From a checkpoint of a small transformer trained on Wikipedia.
Size: 16 layers, width 384, 6 heads of 64, MLP 1536 GELU, vocabulary 32768, 53.6M parameters.
Each number is 128 + 24 x the weight over its row's rms, rounded and kept within 0 to 255. Layers, rows and columns count from 0. Numbers have three digits each. The size before them is the row's rms in percent of the matrix's.

# layer 13 MLP up, 1536x384, rms 0.0848, rows 952-1001, columns 128-191
100:143132174131146099126139139131142099126172146136089125129139090124107151140133126111095124103121121132167127147131122142087096107149118137100138109133096125152124114106120078139126121113108105
096:121136105110106131111143142175088118125157171143144097093128107107121116120141114088132112133130101119118113099138135128144090152117080144129119155173110101109061133116121107092108101120171127
095:111119091131097132124132088143077122121120121089149090131110103091137097153154134095148105141129145145179119119151128127145108133097124103144087098141181111095115143102056148125082147135118156
102:119129105093094149093119135132093113138145136169146132151125102116144153100119135127129136121149101119126119098103112138135124127167080140136145134132069117101124106139171132104122188118131109
098:121171138103135110130139172116112140124120129128118100147157158146108111143194086119146169168100097126148170182143116104106119139116112106082126172116152129126157152130100133150167118110123095
090:122120149102117132129136125133147101116137103133158134088154137118126113159136131131157112158120118137099161144085120124133150168138084122100157145129077148108143152103108149103095086074126112
101:160134160133147149126090152138083199094158116146106116093129133102146096117142122086126142105122085119111172129121118140095108110131160122144113075126154128141117143123159117055133120129144102
104:157103128115087128062110125130167124108111143108123138137120114124144132113100111125112153132124136153175178141119130151185102129140092146158133122144133138147131105121104137126134105176141125
097:108135144143120111074117107106111124137107116172166177095129127108160112126136115141124150157130047086163123144151168164124147107139137137179121126132137107131135121123135131164111149164140126
102:107179083105130178119101104105125126104136090165153090150112122153121107117124124148118135186096113058126102148161124133103141157141162112137119134086144164122106115082149079096175110086113113
102:122120146111112145145115131152117120159099064085160119128133133103092090141134099126148091132143182125126147147145174131136103117109149179095084079143138131103115149126135106149136174100168094
099:133102094126103143147137130173118167134163091125166166107116123158102135182140088140116118111148137102130116128133096092155072167136125095122133111088096131129126113084100142140141128083135163
095:094110130114136121113145109118110184120126116131123125122055127137150114153134121137132109108130138132154137138142134123142150116150124159136120154129092177137193124132138128101183153113134139
100:107116093167103110093165113166125079132160101189091139129152141167104153136125101122127161116142145111147097139145126099080107103105136128164120112129148084120133110114180152108125145104130129
101:139141117118177113147130100107105147125190123149099178119128111173156132093195132132161144147152120167080128140145141148118126127113138109132126111122145093114093109138162119111175102115136149
100:150100136102145144117129134129122106077138102130123152146133149102125126157057099103106147157151128177100112116081118142147139111167102128098152131132128125105120150105089118099090115139140084
097:101130186120119125114124137171100117118136107125122143153150137159118118128110080139136102158168120140122126095155121156144106180127155128155110168108077139159093115183119131080143163152086127
105:113164107118117155140137130134142109120109136191115107114119075078128176137117072142137136134120150104153139127136123127100111126099103151121122184145117192148171150097130157069093118149117099
094:135154062152099150143182135135111119153125137140086126133131120113104136145139151094128179134127107128160107130153123164104139144120113119130144129100139158116088124150082107118168138133129107
104:132119130163133125144134122128127088128140095130096108111135131141121103110091126134138161115152104162110157200114116094091113114119123118125143110066113181124134086105159114094144164087111135
104:077117118092121110084112129145118160094123105131131147102136137135118143111136158112117159084145093101145113106152138142170055167118116124137141148118122107120111153136103157104141118167118125
100:138102134122172136120114133149158156137162117090117112117106099148102095083134124098098128156088139148160106107133134109095108149128175124103136173127157104106098102136128116085108171183123127
107:100120123082081076114133075115129087107128112125110128172133125145156168117129134062130134139106132117113125143112110131124123110129137106156159114085095153146090116119145111106153126083116119
105:129150131116123152135099113122135137129128118186108169094091138114121124146045178105146145146095098098149145128138124127114123122114104102137137188117155130203103126117106114168159140132108136
099:157123113148123157114132155129122135143146142147147116174146090145140142115116149111139128088116124150102132130126100114117109146109113080112139117120117093114143112124079128119042102092136116
099:125156106143141086151136193094142177086098118128128144114159158129122121148117120145068172104112161169128136108129085161141107104080106114129110157143080164148145176153094153116126131135098111
100:063147122137103117130114102086168176157096112134124072114135139111152106103103112103155137154098136103128120137135077176122112109140079166071140099114164131134145110123176112093145165146155104
096:159111116102169142147129126142139115124090106154094160142131088119086120116131136065094151132147130146087128124085138122145098127147139154138128124144076096133131099168135078164131122159107062
099:143121109122091198102099117114137132108136107111104137110101063113138113101106119133139106139199168121128101092112104130057082127109126162119107132111127157112128117136167150131134129133106124
092:099105128088117161145149170127095122140119109140099123108141146145133140166127176125100149155096121149135131116101169120137108141122116122119128101098139156134102128145111093150127123168125160
102:094139126134144146092098128102127140114121112123134142101111162124164105117118166125131111163142162128108151135146130163106114116140139076210102101119132143158113116128088167135090100120126192
091:143100126137098113154112111132128109097128153070114123083154139164147127139110138147118132168101084086083133105162126145136109127116150119126145097074134096147130079129125103101181126090091084
101:112094141132153129125135155132105085158141122119165112072096120125129143101146135168164128130125093097156129115174160143124152102158149110116133138101149112143128142173107141114161152113150141
095:093159113090146064181166140106148149170178124087144123153160075143112130135112114131137149151091072134121121152124166148105098080125084168151122130115117151145169141188140114116109127126118172
096:158120150109090077140101144148143141113132105124171093124184144109134115131110141087111121157136155114143147100120129126134158148176116132099157109136116146118084114097152124127117125116123140
100:114092133126112151113142131132138197099127110108161110070132151117141114110134128109139108133116102142139116110145111122134118137136123180127138106138112072171125142125159104152143132142112137
106:116126141126099171114123163161104152153128078123133156173108104139108115121130141099112124132126152143140135163127131104134133106137166072102116128107155129106143114105132130099122151111102116
103:116123126156129138147152121109125091184100132052122130114114091121144139109120100103164100116122108137094108147134134137107136114128179164102132135127092120138108092097131088132120147142160064
104:125108132090149093146160131130138138140114152166139117143159114120092136147130145137149146145103139090106122173143101130124137135132147147077109104115159105106105130138133155119096144125153097
104:044141134186126115098129142166163103162118122100108148118143152131091163107124125094169109135134150136121136161142074145148146154113086144142132116111129125140115144138089124095113105114164121
097:140143160125133108132141079143156172116166121110130161101159129147107113116112148123134133150082126124080135180093106124138075128174148136113131144116109152111110134123152143109126116137143106
106:160133115153142162095162109110127164122162178075124155126134114126154128083116116130150125123103075118152124126121166135079122144138130127158107144109120135112149110114129128140137141140124153
102:127108134101117131150122121122139138115144082141076107135130094094093122118158096158117138148113108108126098138114108124095126153132112146118159153115078158141078146122123142118162148127136113
105:135123136125094126138133102141112153156150089144116129113166099116127141114108144142129119147141104136099117068118105167149135116166196119150148152105135072154087121123119105120099200129142105
094:142136135123166164108163119094134124152118116123147134095128136106140168146108143178129142124124158197102113106196099131116127135086135105111127114139155082105068127116133126144137124134162134
097:174159100131096151133150135110127163144168084130080135184130135162124120103140154149118103133121138104109138074091112128111129119134085115124123116105144084097132182134138122104150105166118114
099:141131127117170167133134136149122138154109092148147091144121152138143112121083114084137111116108090149143148115122094164086111085124144141116149149107173132105154149106123143144123162169120101
102:129154118146115132104119140123041154147130120100138096093114142103160108132122124086123088145116148152127133141141164141210109128161152147117128169156129084093145154113114166124147095115147113
100:177144144100106130096143145217087122149070117139150150124141124115119126121112161100129153153137151134147116155177108112124130134132113185143127094125106103091143120086162148122133152105116126
104:176121109132121119054133157118118140104139146123138117129165153142119156097170113140184119127112119109140171108086126107148157150154130143110110125126131086106168141129157116115116101126109161
# layer 13 MLP down (transposed), 1536x384, rms 0.0877, rows 952-1001, columns 128-191
099:135127097102137107141098130124131127110116101106105141191140175114143086111141162118158115103152134110130149128119157136101108160142116130109140142137077122114136146114150083143105099138090140
098:126136145107136140152087135129109159104108086107132128140115143126100132123131137124110125115134127156131122112155176089103113093120144116122116113101117105150134135145125131126108141120115139
101:069123124119110151146122126126154150071143121122109078123132136120118108125121123120126120144142131133153115119093106113141163117162092122095120110192100140130104133142132120147105167154103129
089:179112130154143081120108081132139106083161124135172183134123153127133106167102114103131150101131124131145133133128115104122122116128131120121135142114103124142156144137095105081118100111122130
091:107126153104136144082089130135136156070134120144154104164111127056117154105087079142133148112142079109112090127152086140124138089120150126100105089133116126116135124142091153101128140115144135
096:154154149134150120076138132128098089128075114123088144144126137113136151118093169122112122103116109119115119098145129126122131129148111156173146128166126130154132150157104155114103094138143114
106:121126153137094126141132106141090139122101102137152097153107103136131132118091121130119176111101122156131154120164083144148138140129112157145161134105115132117146132153130159164137124145105153
103:121126109091118063108129116155144134107151114127083111131130173145100086151157118164142182136141108095148121117128157112111124125116145130130111151160140136105164108174156166118099182166134140
080:120132106106176149136155145130125156102155127077152095129127121140153085145133153161116134141131125148119118126102155125120137147102118097104164109108147119128113131143105099123140159139086139
090:115097114124136134128109090109102152171112126108122139143123137133152094096123149172136119137184092132146124138141135116159125110101122103122169098160112106117161124143146168140118179102127090
106:120114127108124107112113119113124122137155138145130104168148128115139093108119153137167141110139131080120109177113148162114118136130137083109133128110099108113106141162139132175132097154128095
104:172118127119116088128116124088129138105119144143132133120138110135137138094174122139121107119132070082123137135122153125092131163073132125134083133104142155130092082131132129145123106138115114
104:129133119150125137098143148134085127139148148151096027108153113118126114107098125127114176168170131112133150167154155102131094111164116129111110110173119116122122122122118131138113072119137111
106:082101117134130149122115111138138148086149174146127112138126148106119134125105115163153138071131161165141146190094115137186103130140111154145115098135158128109094120127118116123146153125157087
098:122125115135116129137129146129144177084130115118110107159122131114136104086118122144130133097076115140105104136173132119109129129109159118143118112159160101099132103134117123072142098128138129
091:100108126151109128109164159128106145113133146117135152155145104070171116137105129110130112097138126105158114064162121121091183121169130146166109121140149125147111152126119135149114107166130141
092:123163119136132142102129132110140129112107120113151140118118126112142141174138093087129116094131132060133179116120110116102139118106110097147129103151130117112094105113083089108133113159121145
102:156111112120157084111115139118097128160189113072137115171163134118098128137168177152117070145175113106087117125133187148107139123113123096141110107093121097116058113144128123135142135092104135
086:173110131135134114106085094142152096119138128102133172106126132111136139169157130158080105145069149149136169164123119089145129138142121134119117117126086148104155143101128138199149124105100093
107:139118090184145155131093138132082079111128140104142143100127127122096160104160143097144133161074099124122107133121124092087125168108106162142088117113130136122103138173182165150147116142115126
113:104110114121133094118123142162145145127125082096114107117130115139123162120173120096125106146114084116143098103110097101202111093118148119131135133130126155109144153145133119162139100160109176
099:100101096133121123136184138104134135093118133152117124124084170129124148127118126109108079110118118123150134127107162117106138118126133105083092132130143148083110083104134120121124107137134095
106:107151095150151163116106116163120125134135130110107145134147100139123126154140122134138128096118162101108113134193129094144142150128122109099157136090101117125161119115144099105145126146094106
103:135142077116105079146117104121127103184111122134135091132123098105135162105148161137164126093150160115116121116157127148105128115174113106140134132130153151097070122123141127156134157123150111
100:086131100089126103163155154107099128125114172122111110100131150105090127129127147130115110181100115143183147118140152155128111153163151167095144107145102151134114121182118116122112141136166117
095:121127140160160114109126105119110090160126085167160140140130124091149109115136141063134122129155148115082147116164094155102132109140131143155152125138098124134125195147123120116085161108154139
098:102127097126143138132118148154121126124093151115060138142169124123111108130127090155099119109114099098109140118147134153115132120126129147114099069138170136100085125162128120125098118118119102
092:109157135140086138085127125159093164133118153164120131120173135131101124110107151186122103150142150161145099087147115160056177119149135119103096144131120194133105121140121111128113159136142127
090:113083126144142107146129131169116133097129116120117146142142158121114141116131118123099107084137090123110090070129122141083122127142123119100133127114125182158096140118121097162160096174129101
081:152140192121145109104168115140140116086146145147131161135083099144135099143168152160120112199135113111123096120105113162082136135137155140143109115130132102086118151117181153145135086098152091
103:121137131120123139178111128140105134127128125091139112145124140145137126117117090162135106124139104056113125113113130127134128077075151142117134135121134088153125135143121133124110084108103088
086:115135139113146133085148166128127107154112099134122154180129127113112120103188129126112115106144114110095096129071158114134156142177109138092116130104156153126123141143124090133079111151148147
096:119105130105166157147088157146120129153076160113103133168115155141107127101104169129083139119077095195116129097113117124129133148096093161120121140138123172135146125122162107130104109151114106
090:146156146154118123095107103109132120117119101146111178105133130088128171140128114125135101136120144121089145060109069113120142143100126126117105128113097122147152122119076149084115132163133106
091:131090163135148176141135081123123123124090132118124096147102133128088161102120110149141122078111098104128134128089118107146153162085149100135148151109149136156122170185163163136148115099113137
089:111102106120131146130087116102130123115120127118149125142094129099199114111114106139130114121082107103146071100176138133112167115165127153083086089126122134117137141146125147105121116122134122
102:161096078128141117137095132115142146129161138136119108132131105126136138139075141141128103152107139107127103099142133125142147113144160101100135115124126129120086129102088147142121137184088121
110:109160126155107158136121155154108138111123107131096169145128134134102120127170148127149124125124111098091136150124091110163120107115098153088103084096159121098168122094152119114114087086146090
111:107112190162142140156136128134153121132139161115090142109166138074078126154104146155103129136135127125144128119087138133139104127128103136126120131107148078128143127102149137129106169122129112
106:136112127096135167141140124168102107129134161141109159175153135123077156108096124124149179135149086124098105101146134119094124113114151127109179124100129183084129117147146124128150088120133101
089:152155113106090120109140139090152100105107159141101131116123095092112117170137145104160090112143129112137106098133132126110110128118109101136153094102110108110100098092114116158110189096147188
106:072135120126133113141164156120125164085120144102154104105177121088118101093139116138112133138120133129117127108155112110100146127154147085105123112134152152114115142130097143091135119162132123
099:158130127098048123095123144128095171120120140095167115114112132105112074113125177087149145124148119084139120059143136137064095136144133131123143127144113147146143144145115102140126162163153103
098:127129145092133152125153126082129150119123146073113169102149145119141118082138150081121084155127180124111116146103112145095096109133137135083146092167159113096115143093104090113168149137166167
087:125126095076112138122129129127159115089102116126114130139138102131107124122173090151123139129117106137162105125128126130114143118154104092086141120136120140140134122110145143115148149118147151
095:139122154118184130161107138134133107124153128120125104113119171131108120085137107147125114135120185099100139105112096139130185134126190108139139096130154118158159151128137101134088114094104136
097:110124126114113100134125142103102163126127127155089143097145131103094114123120152096132166113159104104158087148142096093119128119113131112161135130135092077165119125146146100132128115123138105
100:117173137130106114142108129118142091083113122142094130152113090127133160120135111121182145167104133166116118106147127107152149100117116139159161098175114094183153094140142097099131117112116123
092:114122138137112105116098158078155109129109127141120148135132194130104121106130105138148118140134141102098147106125172106105079087137133139127099144105133137133134131087132122096117094149092101
100:130155131115133060102135126139134089140136136100137139088129131150102138073152100137116087135128101160087111144083117117138127115111131106142114117119134119120122125119074164102152103142106157